config.toml
bias = "none"
init_std_down = 0.0128
train_tokens = 120400000
Each number is 128 + 24 x the weight over its row's rms, rounded and kept within 0 to 255. Layers, rows and columns count from 0. Numbers have three digits each. The size before them is the row's rms in percent of the matrix's.

# layer 4 MLP up, 384x96, rms 0.53, rows 25-165, columns 48-95
098:162134086127130152109155128140159154135114147107125128110121135153169099106134095140115112086142145116171114096118106129119132114155123117124140
105:161133143180132087145088175175117109157127106121108120122126129126159092136128132098101147084128118078084128117177141106137128127129135131140187
110:109150169184179098148118115071116193150137120131177131091150105142148108144129117113153110111088171126129142137140138131155113129120116123113101
097:112099113156106143130100125119139116139105145154095134104110128179127121142084113132193116127112122110151136167113128141142156157113134117077128
095:164082105129134162114122134133135082120132170103128118117120127142119165126143117163137123071120092134115098123107139144156136158105122153130154
091:129119146095117131162152156180087126132131120120145130125162115110145118114143103105137106104117130107141096132109172122127142086125129159156156
083:131156103147094127141138101091118130146156135137118146094130129122168142118105116146079134145121145141112179115122138153130144112085131102124135
113:161138117145079108115143115111124090079122163123137123140108088139156133154118137105126096120082138117128128150134140175102180125133124145133141
088:160113130119135112145134121146110159114130118112101138110113099150105107129094093114134104065087114141129156135123117114116127133155069160146176
103:164200136097139115143175102121098159116107094156118134146103095132120124074136146146128122175114148087158119092176160098145114104138145148115074
102:109123146113145144141116129121133137119097169122099171159153109120129131089163091111138126125130111142164115112140110106114138121143158166112075
095:147169121094141114122132084095150139133140130172128130128129087104080130110144145103100123153142100127121131101132153135179165176118116135120107
097:141116138111117160080114135167080143145119133106089115108137130140112137102125095115142118118093124182162113110140134117174163152133113142116102
111:183129125151134116125161089135135141142088172127114161133152122060118102104091122169136075107145130145134109116114145134150093155137141130080123
096:139085140139181111149175126134145120118114126076128111115137105130145128120102133142152150116119134141123146150098144163136151172114133103147093
093:096117116145109125129137135143097093142108106154154151144100166129123111148124116113117127131132127134153053136160142124151099138080121150094119
104:152150094143131136151155173085133130136160120135108133135180108120180140128120145157115099123091117131110114181118147144103152130120122085064085
093:122137136109139085106125148121139151102169159124098131110109136110106146128092091131113099075100150129126127145160073117152143156146129089149114
098:101107155086135105146112118117140136118149144141126148127148152124156108094138149157076114146111088137096138158158127110136106162113106166096101
096:116119129130161155120136120098125143110120155196156122120109142157156143142109112135095129121140169096146071159110106085139171094109097113111162
090:131145118119139123140105097100166083120129104129148082138137132142080100128142116116082114138172096130158157125157122124106153152078144171128135
104:131103127167145122128135108142110116123116167126170171117132126119109115108091127151104137147097145077115146122134158124154164169109098178167172
092:136093120150121111102098116152110120142117177118103153091129101117116155079137125124129109145170123145106118205082133156157113122129123135163111
105:137157125145095098119140130170155114107126112091098151117148137147097164085157163085141133094154130154168160073112136136132129112092104112149125
087:104146101140157114153133140123145144079129142115107106123128103109159096173137189138136090084129117117134104111118164116117148168116118124111180
105:114147168128134108190190116171085131180129129142133120117112123121170133127134084118057088145116125123110113096163121127138155105116145182119115
088:130140105177104167116161114158130112136155084132188134127096147144122150127126103137138094125135127134118166127141114118128164118105129148103122
095:132124137108102122170117121112100081124133123121126068093112155121146104120166164097127130168126093154134132149164068158120134092179152131103089
101:111151103119155150120100105129129153128122114127119106136140055155130132050145115142137090128132092119149164097144173132125138135111125099123121
114:153108132146174148128140151152183147101087125138157183113105117136113106103159131168117126129108161120122151126150154152100134073114150150088128
113:127080122125136135121116146101100122186100093096073157113138132115142160160137124133151129156110122156175149118125094177176114139138129128126142
085:144146126134117106114117102131138155125099108125122127142090112129088125143138118141119095112185143128110124097141097133159149091144136115160127
093:111117134126153119109112174171139118098137093091127099114112120099134155147120119094116118116148114109120167140112164127131158149097111117140128
097:100131111130140142122129136145117167144105125141125103145106101138137113124104110110113117107129127150146118157097129152108107123181104138047117
097:108058136162116118152106172144105117119165154145098130123131121145132170143088143076158126140091135169133097128116108113115138125140114137124136
091:153129145109158150134110100118144150152145107132128147148115120151123159148135119123128114120128110126110137170139114165093151143137115170174136
103:091155151125199153193111142117087114132108182099131083100095144132133109110136144144130138114123113121163164103135134159135106142154126112120118
115:113116141122125129155145096126168126099114134114118158101127131119104105097161153170098094150142109147152118096161137156151115113138128155116164
102:143182127180161139109112135089136180153125127171138111120139116114138180096132110154107139154097159112155113132124143146144072093111139081101169
101:128122166157135126127134123142108103093128122141163166141136108102105125090107098087136113130130109099176145145117173203155157149092125122118143
112:151160125141156151102158125137147115153128145139081057135105146128124139120102118114131126132140086124158118129092146138103160086127116132104104
096:093128126193179133101141144140173068153137162155125098130158129133113140141138106139108132140081184138181127152110141108160136131126123127148119
095:121136141112150143136096087135099127141102144122112112102181094143131100075138101152135136118148140143126087133105151159199116153103118099157112
101:135119067178144164154089116129134125155121147155114153133061115169192104134156115122071113136122149111168150113141127113148132134126119178105125
097:169130122123161114152150128150081083083137154141116107127110138098132106098115092123102150171112115157145169120141111176122123115127119134071070
104:137086111088170143108094128097167109123128125151116112144163160101102115116092131187109141142119124126150102126104159125133102168105109116131116
118:121120127126169092083129120134134115144081094142144140130131115118097109150137135135130111150161145112154131064146141131114126157090109109099113
102:139147109120115087123103127077104097129111114143114130140087087100133134098173146148142114134133171164136119098120124128135111157120120135158106
089:087164132116103124160122132137113122152126104155127121090061086150135202119133086121135143148118129132101121122136162173110129163087154152110118
099:151143140150116122121180132126113121128109104103132143132132161145131100140104096126082149126120125148165107106106201136126105121151144143131089
097:169134129123091125159117126106109153062138119129106105153150114147129131137124115089131121130129097127156154131154124148130132134163153109139165
104:120101135143123119141128095172157140109136135146126157128094123075120185103144149143134147111151166124090097105168107107105109174109119154109101
091:151139165136144135147123183118123156131106127124166114142099143103158129121120127142120149087140102106150123127145140110150109166145114141124174
104:121117109117141119120160152114115103132113164098100150126124142114121104117150176126125162128091095114123174091087105146093114128139132090115110
087:125113139124131122145132128141129106154114077174146125103114117136096157139131161142048136059099125155114139118153123130149158135153117157100125
096:192121137133136150143122101150106138133097148142172164121084116153151106150152130153120089159142119142103113108136079134152116122140120177099093
104:155123109132127121167108110178120108091154126145120131136146113115102132112131171152134131091150055106142108083097139127125135086134129109140122
104:118152092129149120109123087129117135124127139119150124133145133132070089105169117162163117138134091132169150110094120155094113136133173144129081
090:139186116170123147123124127122074119129102123151105085123138118138117099147121152105134171164123113133128140134145176123126141148114162137119105
092:154135165147110130152152091173144103132114130112124148101131129095076176126145077110141092137137124138125114124113119147158106119109124119137097
098:096161144094147126098118174121115099141165159081145148116091107116124091112109145177145136072108159128117117081095112161144149157193117149110099
101:144155127102142109128093158115156151173133106094103154138155100124122113111126156110140121093116144156160117157127094109124157135117067146104058
101:079111133148128130138087131138110130099132132120099126134119112095170149171099100151112122065158086162135145153152130159122090133122087147151136
108:143148143107126152131103130142162155150126098139135128116096139113146100131083096126093132120123066121138157109124130117114118115152128127147117
105:104119115198126112116135161113104165159152128115188171116097097144137137131114113127104123131129109085139158153109167148116136139108138127149160
105:164136147118151093152119159111076171110142168105098112127133102176133147140085070105152126120104157108121152144126144150091123119145112125154114
099:137096165120147135124117122129096115147207102108122128124139106152152102181114142113113078159093113104107091125120122112122139162106103146100200
098:133138110131129166128138124125094112157127116102169103103106103152167180138082119135136151185083131113146124119094157149118136115146137129107149
100:092095086104114101115115156150111130137144111125079066110108121193096125131165113111118126117117092122111133170177098123120156174123114140141123
104:142182152105130072122119107148139115160157161131146160093120151126147101098124131113111115079130122108158080134118121093141150159106065124152132
099:158171150114151147135120108089149118122137156152112161169131115113079089155099149134146160116117139089109123117129135169133141115058130138097092
101:157096112120178134127129106097167135136110173126118133122112130143085127109109162158148157110131167175105134137163140181119124108076141140143093
094:140159133130176116129128143066112116144113176143135091152124123156125148139080108129101127123117120136131137141152123124097102113136125100090098
110:126130102117108115084123132138107166135110146140152111111116134135123117105104099136122095086127096146114104147107164183148144146150128147105168
095:117124073152083151148131094168135131178120126141105124125129159145152163113121127113147133096099145084134134091099103126144179132151148066135151
103:130138099087182134127109165102150099136139147175113137147137139075122161099120155149110143154150103129098137135109094119152124132104103136144147
093:154093096163132105144144098148150125146086141123109125133123089121121154119158121159121112104106132112149135127143136140139141129176085126162128
101:157131127112147134088107132123140149143095172124123114105101140140179122130167113131116105111143129131097116154166134182122119093138130137125161
112:120109125148144121155119104107111105136126123141129156102118138120118075125148203177136125122132164123172138076110149178114145127137119084148114
092:147156150136082114117156136177141073135140095115086127134108134114096187110116166104144151166142140145137185092065141141144126139102100065117130
100:134086101144142153088128142118093125147113094152131113119140089091177122129163129175129110157136077123121145121141129103150118098120126100149159
106:114131145120100144129122128128136152072112137157118129158135130160095113099115102143100126097103147179147116092148121106119130129143159120091123
110:131130152154143129144143130143152125113095123126141088113138125103127117061171093148151130120142110138089112138101112146102164143121114114119137
096:116166146133101131135147119131158129131107089162132099106144138128153188104130143120110102177103082136122148110168118143139108116138144099156153
097:117104098108167154097159122129129201125111149127133158096111070114123159114120120122104142128159118133163123118155148126114126134146135161067120
098:154141112132134165162102138093093135128137136141115116107145151120136125121172114134113135172149135128120084122130139162138177095166144110169123
088:142144124124144112120108173102125097131151128132112091108118156112147179129087136116145072073136131151159146113123134126085119161124148134127150
096:138138123131123178147104101124113133130156168180153091129064096151128128135113095092145124116124162129174130151097150134099137110126148128139155
089:185161108097181095160127149142150123093081158146092107116121135119139135180089155103126131106097134140130121153127104141111154109123132131107097
099:141120190128171143103146181156156118192130105115088122139148110124112099151091086139150178149099129139119108139080104138138131100130126142154112
089:084161155123118102151120169163125145085128143102105152102088082111130129095096074123116097111104158151155151135127178169122118137113128111151144
101:150096146079133133164102142164117163110143114125131127124139167148125149128081120067090113122083123104119091116169170168137140165107126130141118
093:143147164142161120137110072122139139089092086135143093106160117138147117109191119154119095117139127130162115155130125144094158153148115113125154
105:125150148147152151185118135111141153118086171153121090120134114104121132093127051118142111132083112151123178140138098121128160140114142134124138
100:146119131146157124110131123142115081088114097104095081141143180139146103130135119133095151094144159113171108136113133117143137145152128137103136
098:086129181149097094116139157100159136138132119110110106115105162144113123129153151121109135110167155058137080082173142133111158136079168141118160
115:102116167133087147116121164108148075123095112193105141141128091157161102132139130101150128142125167124145129105099125113082126112132150186103120
105:172119105111141140110093165146148105187094146110088135101106104120109094103151121137132170114144104139126105128120105131142135127099114145156122
092:158139064182145111147115141118153143172136101123128146123153111113166116138141078154112097111108144111190130148142086153106081119115136098175150
109:130119190136136144114140088109087087138102161128150111128091133135136103148101119118116124136119138097149105075130147153115118147145117153143122
106:147128123133138163162119141165125103143131127148133137116072172142083116137133128122136142099155116098148137142116118141129128184087100167140101
103:135104180179124087129146103111142163146090106115073166145154116117101134147137100113124100156126148148154139123140163104187127135109121082134088
106:119146112135113169108153157161113137156100099175103127110173120119122105108143116135117162100129150105164100124125090127116097118150157132123106
095:129129140141120157119063088128149098156115115135106135127158161108133133087147132088154117137133145132128095101079115143144130147115115137075150
092:137141104159065145087069160128137114136170111130111109122177092131088142116112186140132125127121113145159127077104107110155142166140120166151116
098:119140120121106107154182127084114159135147165139095139130093129106103176121130105124112101121144135143098098103138135158168159139093086087087114
104:132131139140117150108128193113128156104124090098097087149132124126136168144133122135091102126114110147117147133130114066135097100130105119126149
101:121160168127124137103125155140114119110133125104167102120128126141129128089136142139119085117135178120127115083097097148125123128140147168096184
094:181161139146127094150162161124099073089110108167135150107105141131112084133155200151161104093124124117164142144113154144115139137115157131130130
088:120121114129142117140138128127121119127151159142123120139148127149128098118133157111152121122130155091140119138131154164118105100140115158172150
100:112131089164149134117145123150158129123154120135095093068138105115127119145101115122095103160132122110123160136148156164142146147120101127130116
092:154115155154147119143123179092109117124140098124092120125106150087121155117110126077148115093082139067165094164113190129126150127100111121100128
109:145170089138149139141106127127157133142106116145094137152115132072126119131122145180110112105129113107136144132133103135086106153123072111108071
096:139133126085152112139105121171121192090110161144139156112140155155156128109109087131150125114114128133133160108114092122120159121116134118057133
102:140113097101149137174128135099094171131080112138127200085135137154145093117122113110136089128148163171142098112166071151111141165132145172118075
099:164103092114099160144129145127114168153111152144094130092068106146142136152118113147122119110145155097080134126131145107137117102140087119097128
096:109109165093107135132123079107122185111127118139141098102114111131116157130092099138121104174121095144098153096114129193081140149152120139154126
095:125123130174120140147121133127121135148106106164099126072093121159142120151158119107152136192155129151156096159125128092126157135120140188118149
098:147115138114132114155113112137135127100125116126130115151137113101136099124143083131122092073131113107120129079126115144100085174131116146156138
103:113110145131141123122113158116128128099088139092127147131112138079109149132072177164102112134121099164093125199152145137149130141137112149134085
119:125190104142135140117141163130157163150120167111120085119126146195122129117145125121068093112152162106122173131139085137150157145115108164099139
085:122131118140117126173168098135078117138097128152094110133101142132151128140129171162151135156154119121124130098155095166139105128136144103111118
106:098175083162125137128121102085106143121165127178118128135138156095146108116083139149115120107132125094173093130144129169157093134124122063165137
107:146117120093153098148100151115147133122112153111126157138137114134145091113157121158099116122141139141159130143111177117096145147131184110172111
097:128153127145136162105105125106185151143113112126093125128136145171092117108159109169129113059142111102118136106097144152076139166113132120132143
104:159119090129132157182120105163142096122114147091072127114121122102128105117139132132083119149103108158172118130129171174170119142108132128114131
103:192137148113164099154141114118147146099125157134111159183127101098133169120134189141106120111122123106115162118106130172107071142120143109137139
090:163147163141108133090155155104144141099169123098099131149084141163173095177109116103131122090142175152136131136116131143136159128090138118134110
101:150103137154114109123111157163160146129116123081074139162108140082105147138116103132110102121125157155131149119109109115156148087097112129103157
093:105098159122118110118084140147136110140089115135125121107153115133089131068164120130122133104120148132111157134123138131150187127140103153113109
096:169106156120155129092100148126146174151092137166122120127153071144139115151148161129122143132170179136125143088123147129141121156098087130142141
103:169115146102110130119143161111099120061107134076109134109131106137149146120177152133141104091152140116144140101146101159114099147089117148156171
097:122127129109131113163110117143126161100098177104134102159122120125190169111138103123109117115128134131142130103113157053129134126105109127122087
102:148118162142151147115139158103127138115126099153108132097202132076135112111168088142077139158139128129131125105123096122119136163109137167141122
097:181140084112104133112107118146132106139091124154116136138129127129123131139139181110147145171102086170126156122103127084077141158126138108047133
096:139149106141159123114124124139128141099158149100107135083136115146105188141167100169151125149133104088123138146076111183135127158109114130130146
112:116178134113143145104144137108127113148127149157164162142141125146183112132137082157119104103154121101145097137146159123098091123162131093101175
097:148140127136160122172147155108121142123129167134113110126104127111165184106109156132125145114090092133133097105079126139056099130147156173148096
108:131083169145139118118113167152108115076134125148104136126160088163110126096090138147140097092148149142131160101164181125165118129124129120145102
096:157130079150114120131145146103101135133130155147151169114151132092139145142134124153115090141101110124123118112089115150091117125143121127138162
117:165124074150111132117115134093094133140124116115127114092158112132152144128069110152120114102107159118143160118120148126079146123121113130116128
# layer 4 MLP down (transposed), 384x96, rms 0.524, rows 25-165, columns 48-95
090:151101143141166110141141154144113133161087153138157122162135148120112115136137125121077134165099098132088135119143151105139165120139115128121139
094:169078089119128146174099165125118101165107066161123128120128131135169123121138121123139127093152123143083122078129154107155109156135070083149137
104:136130125086112093128102103134130150164108119090134159121152077106129108134161150068148112086170117137153122086126149124121107162128177125126120
098:137150123111079111117106139123105184106128105125148109138133144146144127156142110090104139108147094141088142152119149159115113124140108128151126
095:160128170130106155125110116138147171119139095142123124117148128110111127149159157092146171153129135118156137134142113119154111101146185121096121
094:148107111159146105110131137159122159111099177143123123110115166123121133142115130119116157144147194125115159116123090137124112136101123128111094
088:103150129139153113095148123179119131099131129119181161147137100112118132147117052142132123152093101134177120106124151123129144170170124140132141
110:114158144151103146096164110116114091087098171103135137126154112128189146162094141086119131126113114120120123164141145140081128148131102094164118
090:118133104137083118108152118140146134150123140169140133121136117152114163104134150136169176147129161122161105075127117096117119073157165167117124
098:120101099158152148105141115176138106166085123143125153099148141109127167102159136137120151112117137147124131113105121158091143172107139138104120
091:139139107073144103119132174110117095104107130111107099141119114124126131126109129148144121093100153097115104128092160062150104152113085129127121
101:127119141143173122156124150112095137136133139115147129120104149147181136165130097143113094135138146112114109169120130092085115126131142135137169
105:138112097156078165116110105097145126123176091135152121130130149126113103123111146148131159094115097123146124146160152112140178114181112109143117
115:112096125142165106124141135106128125116135131110122137105178170149116145138149127119127111144119149142150130123112136119117097156106094127130137
093:120150111120143113152116118120134149109099143194128132119111090131109135122130138130172108122111083146110113092113132134143157132132193131142109
099:072139121114141149115110090106133144153131098103111102161081143157130130102160130140109103132139136116121110147168128133119131126168074102082141
111:117140123076123165129155088116164112113114169131159172102147129157113105144108133097124106104123154109116123093107128118166136135137147122073106
087:127105123129101160116145116156126158126111179137128148150087132139129144075101090130118170154113101170076140146130155116112148123165154142128150
108:161127132126111114146134137132165129141092184151104145162112137079132071163164093103164096151125130146139134123117101136134142193094191140123118
099:145097152102141076104100152128121155098120090161136134122147124118108126135089067129150136154085141115100129109122103148160169106102136133115123
093:136136120133117082176152141123144148137115153122117164166112131122089121062095151167166114121103113117131127132093134083130114059151133115140189
098:144116128127151181110136142140157101127152109121115117100110146139152103119144143150159106124142153101175097171087126116138141160099146158094093
094:126133160121130128132147140135153127137102130147165186145106109128099144166165132156148189167147138152123152151105141136114171133119123100129109
107:136082106110138177182133131187149132078116128091121096152137122112144141124127121114142155102084157094099145089092142149113110155088149119125127
096:164143132167100133156147109127141111104116131133134128143108127090142153106106132144100154113104141123088141146105119182122126128120110111155131
093:130138123105115130128110131092106150126135112133117129132163117135140130147156139140135125120179132120147113168127108126102124132088147098143104
080:121164144159129129136132137094121137117107131161110165081157106099159105131149184146082157172091109146178083119144156126138105104137107164117133
083:141149138116156140131120109135185125152130105125129147147135108158081119121126115083106155109121107165125104101130102145117123120088110132157142
099:151154098125132089098145158089114115134133150173135068072174155089161125129101102090133158133158143137142090122112132132136098119156087107084125
127:113117193140092141142135109116132135142161143180100115147158112126085147130138110141102101130133127153141145103160121081127141070173092118121105
120:113126124088148146095158117139114135158118130118103130120135138110148164070150128141180142100126119142105163133086103150150110155127163158126144
079:140154134150138087136098119111143103138160151098124173090148111143098149181089145145107104166132126142114156158113126095113076163117095128131114
095:131113153122118116108150104125108143145099161129130162137165112134138117100131100121136129170149145148153068132108149137111097102132161111116100
107:113133166154139115149195118110126116125140158133120145185120131152117139166064117106142109101135109131128120122160136131107135128109151159178071
070:139142134151160120120115147080147125117147095114166145171148148094100083109114146188064113137151134115144120182109137149135123137109152172114146
098:078102088184146116158106132121156114105125154160110142140099119122130125123109155151080127136149103143130126167126156167134137084156087126165138
112:128128116094089133126078078163163112108165095120146142135104135114096129148125117139125113119157147123109154140078115133135156131116107117117135
111:158120120102127106101128132102123112089118133123138161084162171138157084128112168139129134094111151118170120157103103144099127121124138143145111
103:157118117078141183141071079152124099121137100131158116127137148117123084149121096136148156147108129116109173142129104094102134179126154116118133
106:100135105109111115111133118125137165172150124143140117137183111101098132110106123129163116095156123144107120106118063130168145120156115092143132
126:142128137147122164113148111095112144130108142129125150125121129140181125152135151093135137144138156135093105155116122121099128097095131136135182
089:153157118091151094129160119108113132131103162115141107161116147140093157106144136123107108138152153123119155144146169130119107136123111154154111
086:131125126166150128121150154181149089133159135144157131138138104092147116138126163122104120083113177101134145126147091085119137126138165120107136
106:096136098106149148166093140097096171079104155105125133146129148154163117097134151118103148148103156125138125110090175144100072133099099184126144
095:148112135110109114150100139156166062151110104131091146128130148156115117143118120171115184152180147129131102076131129101109121156131141136131124
108:171096110118130157159169118102128166129152112090127133113114148162109152144103113141149082150119181078106132150148144110139111110100119144146114
110:135121076104143157137119178159108121132123144132195146111118143101126156119149182138145161125127147098114099155152127169111098156138119133121074
113:133108122151121140104158132081105132146159135145148148135159112136134133144123179075106152136129127147111089138114135148140097107134126108179083
084:134132142120144135086118128121152163138167121087108132187180166169121099121180132133116112163149123106146118142129094113166115116133143096169112
093:067134187131170118130106104116123119150128146147116132080110094122124111096133157112195138143138135145133120134119142154117106112118106156153116
096:118128122081153159115124120110117118155145124133129139114134147116098134128136151157121116156121152113069099127183147116140097124126154175121126
097:118124167132088084114084056145131146117116136138105115133147096147122079140141137144135145101151136094117119111108148117131114129123125168121168
092:118149115149143149103138131126117118086098137140176094131127122141145127120159096111147156084110132137101123106138132135144156125105131093157146
102:138106172146136131157128166131111140152129101126115097157143094140138135145140116165135103144116162123123107090114120128131123129135194112140091
081:119191148104138159101120114150094137088121153092132137136184118101109106102124101156156113149113137135128153144133114134154125117127126126120170
090:120110098138097125137173157131161173093095165132090133099107099111162116104134167128135186115183125118153167138089149125167120159128128142150149
110:127165155138155113093157137151115120116156135140135128117145130093149149089132131108118163156085101120125116076090078113081118101127136106144103
113:103152144110141117117123133072117143106135157113144104111114126149094147175088116200119109172105169176132118169132137121094127118144102144118119
097:149119105155141117160144123155138086118130160106128101086113186139132120133107116142180137116123187141174167115158119127093113134118119143143133
094:152129110098150141114123147138158142107141069127108152101141123128132105094175182091134162126119108139144128079091109132138108092125120137155146
107:114133117150118103175139141089111156105153139116111122142160141126145117097114112158091131178140096178086132136119123138131123132139112139147109
118:145126137159131127127159121135111131120139116169152133094140119126114163104127127194125137145127146111144161126119169098103114104156127170165130
100:091136115142197135140103132152133131120153124137140083146151121129153106127150130150144149131101123120137129089116130130138165080100146092101114
110:145103153146138098151132160133128087100154136112119100149163109158155124122102157079109120144110096127146174141113115156112103118130120134121126
093:148085094138119125191126121122101143095136098176129106116113110110149137176141113169114169078111124116103104159115149116152149080145114131151155
096:104131144116139137173084171117141138094137103111115110153096167152105076147087118147125131105113139156098165120131138146128104143135135152132110
113:101140142120148151164123128119127118095118115131135118126104116122168135115115141169088116118088159142108101136121177150132150128164115113096096
088:188110124133146116113139181171130135150131100120153141150164118136088073117117168134157112111160132120101160075136120157128130128132123080128125
106:107111139165138149138143134169115177132143123104132119135107131122088125118177122146179157158156133149167117122099102110108167122161122129108105
099:150109156149121129092122108165127126093135133132094100111158110126115090102152133138093137145094121132105192142112157072128165126170137153160115
104:115124115120160138122112095139120160096111133169131082137121144078105079108170090141138159148068117123152154151083140128131121095147108140123164
100:113150127118158098148134112088123106124141125165122092152099155154082135121099163113097093088114147102184137116091135174071110131115149167125112
092:094143102135133144145111165122090109172128132171109118125110143130160097096151140128134143124118135099150110117141146109111121146155155194132142
114:116174134132135113103141159069137135143084123160091145193165122164127132123148162148135123118159115109116109107101118121143111151106118131124087
077:112140194141161117121139151091129149114138146128146133128147112122087156087140151152115114154161128147138167140128127121105119142164081147116142
112:148105143148126116123154118160151154149121118139133158123114092139103124131092152125147115072185139113138121104133140125125162110121152170128137
091:165143117132093163152100127100100164137089133131140141122177126151114110124125147111132147155131132135114138123101096151127121126131121134068133
115:125134132117133090143142096134120159119142152126109103192108139102110130094130161137103139169123104100144133116096112115148123154123110087112121
118:131155096130110124165150119176117121135148101097111121149058137128104125131110061075105143078141113126117137112124163129175135121146139176120123
093:095109129113121141128091110156138111119119128162113104125109137107112086161105108110172149164096119135131159111093143128142135083164101083140164
105:122125151156088099140171105074120130129106093137104153143117161140112127121145138100084142149117138125128145138123186127089122130127119128143109
104:067132165152110153094111134158123168120145174140106081122142121167131152096111160113134133073124120153147168109118140128148110121151098142100120
098:104187109125140149125102113089124123146121073113144162114144106161158120138128128122135120129106151086116145141132147129073137091093154114113127
073:187109149106142126105131136125130161120135125126120114157090135129115131130099168140123167090153146115125125175094136118137110135138142110098136
110:147120144169090163128125123162111176112131170133121161181116167112127095100122129118101132147105147090134129133172123113092127131142100142092124
100:129112114099128145073143097063150162154144070124125145140127139126124090139129084134141149119104137178145092110109150118149154158146121144135097
101:133112103094099146121157124123110142110132142124125097097158110119145118124154110122178133157154154200115123124120166136119136120150140126143113
096:122111175121114149166116139110157071147144115116129117166149153141098106120157164102058125104139127126139097120091148133130112159130123114127163
105:145127170123114167116146124115160152123181102139127132119136104139129126130119098116165107102155145108101131098127135070128143131098182121084120
105:094135098090080136138084117129119140126151143151138181117132138081105110123169139109137104136149118124077131144092100107156139117157166109149177
085:134128146114139139093149167086144136149105165122130142153171091140143160135143102122141163142112148147075119110104110097101107174131108142108138
108:164159136136103150118126147176134138165098149135079134137146083150128180138122098125147125136127136148133112120158101160180141100136135104124109
094:118098159129169140107112140116121120173156164112096120163147101165109142120126141094099161144121146159081117105124115170080148162135112164135120
099:133135142132114118095102138118139139121166133132114132123163135166157142178125115096086140131160111086155115131124146131115140120089124101122102
107:169106097114120134146095124186158110076157097119181107132173131134136124120180127107128151088138120095138107144090138138148103100124129118111126
095:122118137144107154137118144151125081115143141138151146131145094098142091151101101122120153157110140158066123131145141108163136115165188112138143
137:124151163094122140078095123115105114101133102158106132129106154139154165165101136131125115116126153105075122104096109141105143096101163135101114
113:104148148122129119101136130158132120123105108115087144112172076139130093131153112124110127120130114100143087151112169148159153086100114126141164
090:120107129165121111123132119166141142151151093153140118084088181097109153138131102128138089141131129132084130159119162110184110124121119141090101
122:133143122133116133150142157117128140126191111157148156116126153101148123074150114101116140131162133111162139131112114108149083146127108149143164
115:117160151157150166101153153153119145132089105118132110149102149140157114152145111131101144126119134138141079150154121165124108163113118125156109
116:145141140117162080157134126058146094109109094163108119091112115097140125082110182127120141118134107118122098069173153105134127144109136120138146
109:115102067154127172138120123101102063154115167128099163130132104117121104113139099091147117103125113114120157134141151121102136101179145111155162
096:151117089137146143141145104137159092109146113150125123122129102107112117126124119115179149118119142122109141149104096146141115123098128099139107
085:117085118061145138151114119102129154121151103131132105111098158137141146160154122102116136182120160114120133176147137116130103085151146138140127
099:109131162135186113132113108145140103077135095146158143131135083166115108136146132165155123149111098150150095081085124146140108154064196151124123
104:156092141102116074110119079143163103100187156153119103115124131165128083112085155154147092149125108116084111135093106097107145139093148133143116
098:136074117084118127159108092165184098125144123165149112146115136159126100123107097087149157139125096176133116144130104140134134128108118149132119
101:112126150096090165175101098112125123129124119125135186116138126138101108099142097131113148139144166144115192145083113135108095128139171162072119
086:127123106127071133123144155178142166124087157109154136107146111116134167109088140120148138093118107141106131081126146143158148057125116125115112
102:085117125123105144167132164138163141155125117134113143109134135112158149099110121116084140086144162107107138114143168149137125124126088126098155
096:122099121111119098169125166111105126128141130150152159132109135122094130104134098146127098164164133130101145173159110118078124107108156132147092
124:145071137150184157082137150160097139092105096151108123181121080155101150143149109170128139148115113085113122120110085105125119136129102113120113
104:099136161131145149087111109105123206131133151076116116162125135160139165156122103137111111153160146126145114086162173150085132149080123165129152
095:116087152156104146120124120152158144157112132121132115182116177126165137135131129129082134164112095152129134128095156136152125143120072115134098
095:151085130168142126154123096116112147147163130104144084141147130160087112112107096097125165166114126131096112153093161134161125191161107098159119
089:108142111136124152136094087131098146096126106154084119141118147131123145138130147121142150124104134134096108169138146136135144097109127122100145
086:123124133130115125144127084142151151124166140095133132119158117100137144129113146126086140129168086063121117135090158140125108112090163142100122
094:141106102098124084141122151132126128140096078149134122155128153124129142159104111109146144108139155108147141126113177127133104140110116117072132
112:088059157146106143148102137108140160092089165119131112101129093108174120132089141137129156128129132138107133155120147144101152113131186121161134
139:114119147151103133107115169109126150142119148109113125170127097148150120135126125135146145144084168079136164159105146119122155168161155065105098
083:106090145117145128064113153092138157122136158090148109124151138151167139152174138084159104157108126132161175150100107111121142148131143095122137
100:126122099154114170133128145153112122167165117125139124118089103074141078125118136132159158126121125126128129078151155139153156140113120059115110
115:154124154156100139162116099106171158134135161114124146125136185110119112140112171144110120093108149105130150125148173107110140115133123155119111
102:091122150141134116123082141103146146128125150121160125154138167148148110105134086138148157152154132176154147119112110120095139104102088075138133
100:101130113148151148150106132123144073136122092081117140100109148155087124170115128151105104148107114145099143116108099106132096084135131156108150
105:104131136142111140094164164106153118122121091129146105158127178150141157152089097182142121131121142081173128143117163150129129116130132123159105
083:116113126155146114138095117172107132111095135152131110134169152145089112078131097120113156158133120160109147157126078161132124121140111134154172
100:098141122108156128162139128157123125112162131120141107143135137158091095109167092194138137168152118171158096141125150131102103113143117143145121
091:166151148141120148117157129123122125119124143109125125131102106114195090127115148132115111108156161113195081106090147117147104171159144126131145
098:113096099100147122109081131182128154120129102157180101098170102140143110108109106125191164121152103106133107103145105117142164163161130107146109
108:133124115110097123147100154157111136083109097135164133107108132114142162133116090096112150100180117161164128151102153154162109122150128172127147
084:141140156137137145192113146107143126115119087135108141123125128130102138154146164121133119091147098100131135159107160175155108105137152139109129
100:100129092152132140152150148094138136167129107149172117158119103106134111129154096099139142105137111156147140164145122158087169111089136113093129
095:137125084136120090104162135180112167093125122100137116125119151106089143165109135140188154125104085161139155130109128127148125136118124133093115
105:111133149110128096146143176147121126130117125128166115135121178133107141097148122113100125117127131166112143131181155125112163052124139086134158
104:089130126155138100140155156136112150082121149144107143172125114105161096099135145132133173122121118107165131112111073177164141102112084155108147
089:123114161133117095125137133145152093105160090081155103157187111122144136139167154185135108145139137140135101134132144117129126108122126099136146
108:155140134140140110092090149176130165105135117151115145126110126109118167134122095112136117120138117141148143133124117147103127120142071118141182
092:100166156116130098157122132151069102149130145126138087138124118103110161124161105138122130133139148144124143133135112094125123071147163173128108
131:099069162128106125124110089158138163098140120106111129137121138139118121166113153125139158126148092145124160164096121081126114101159135117142123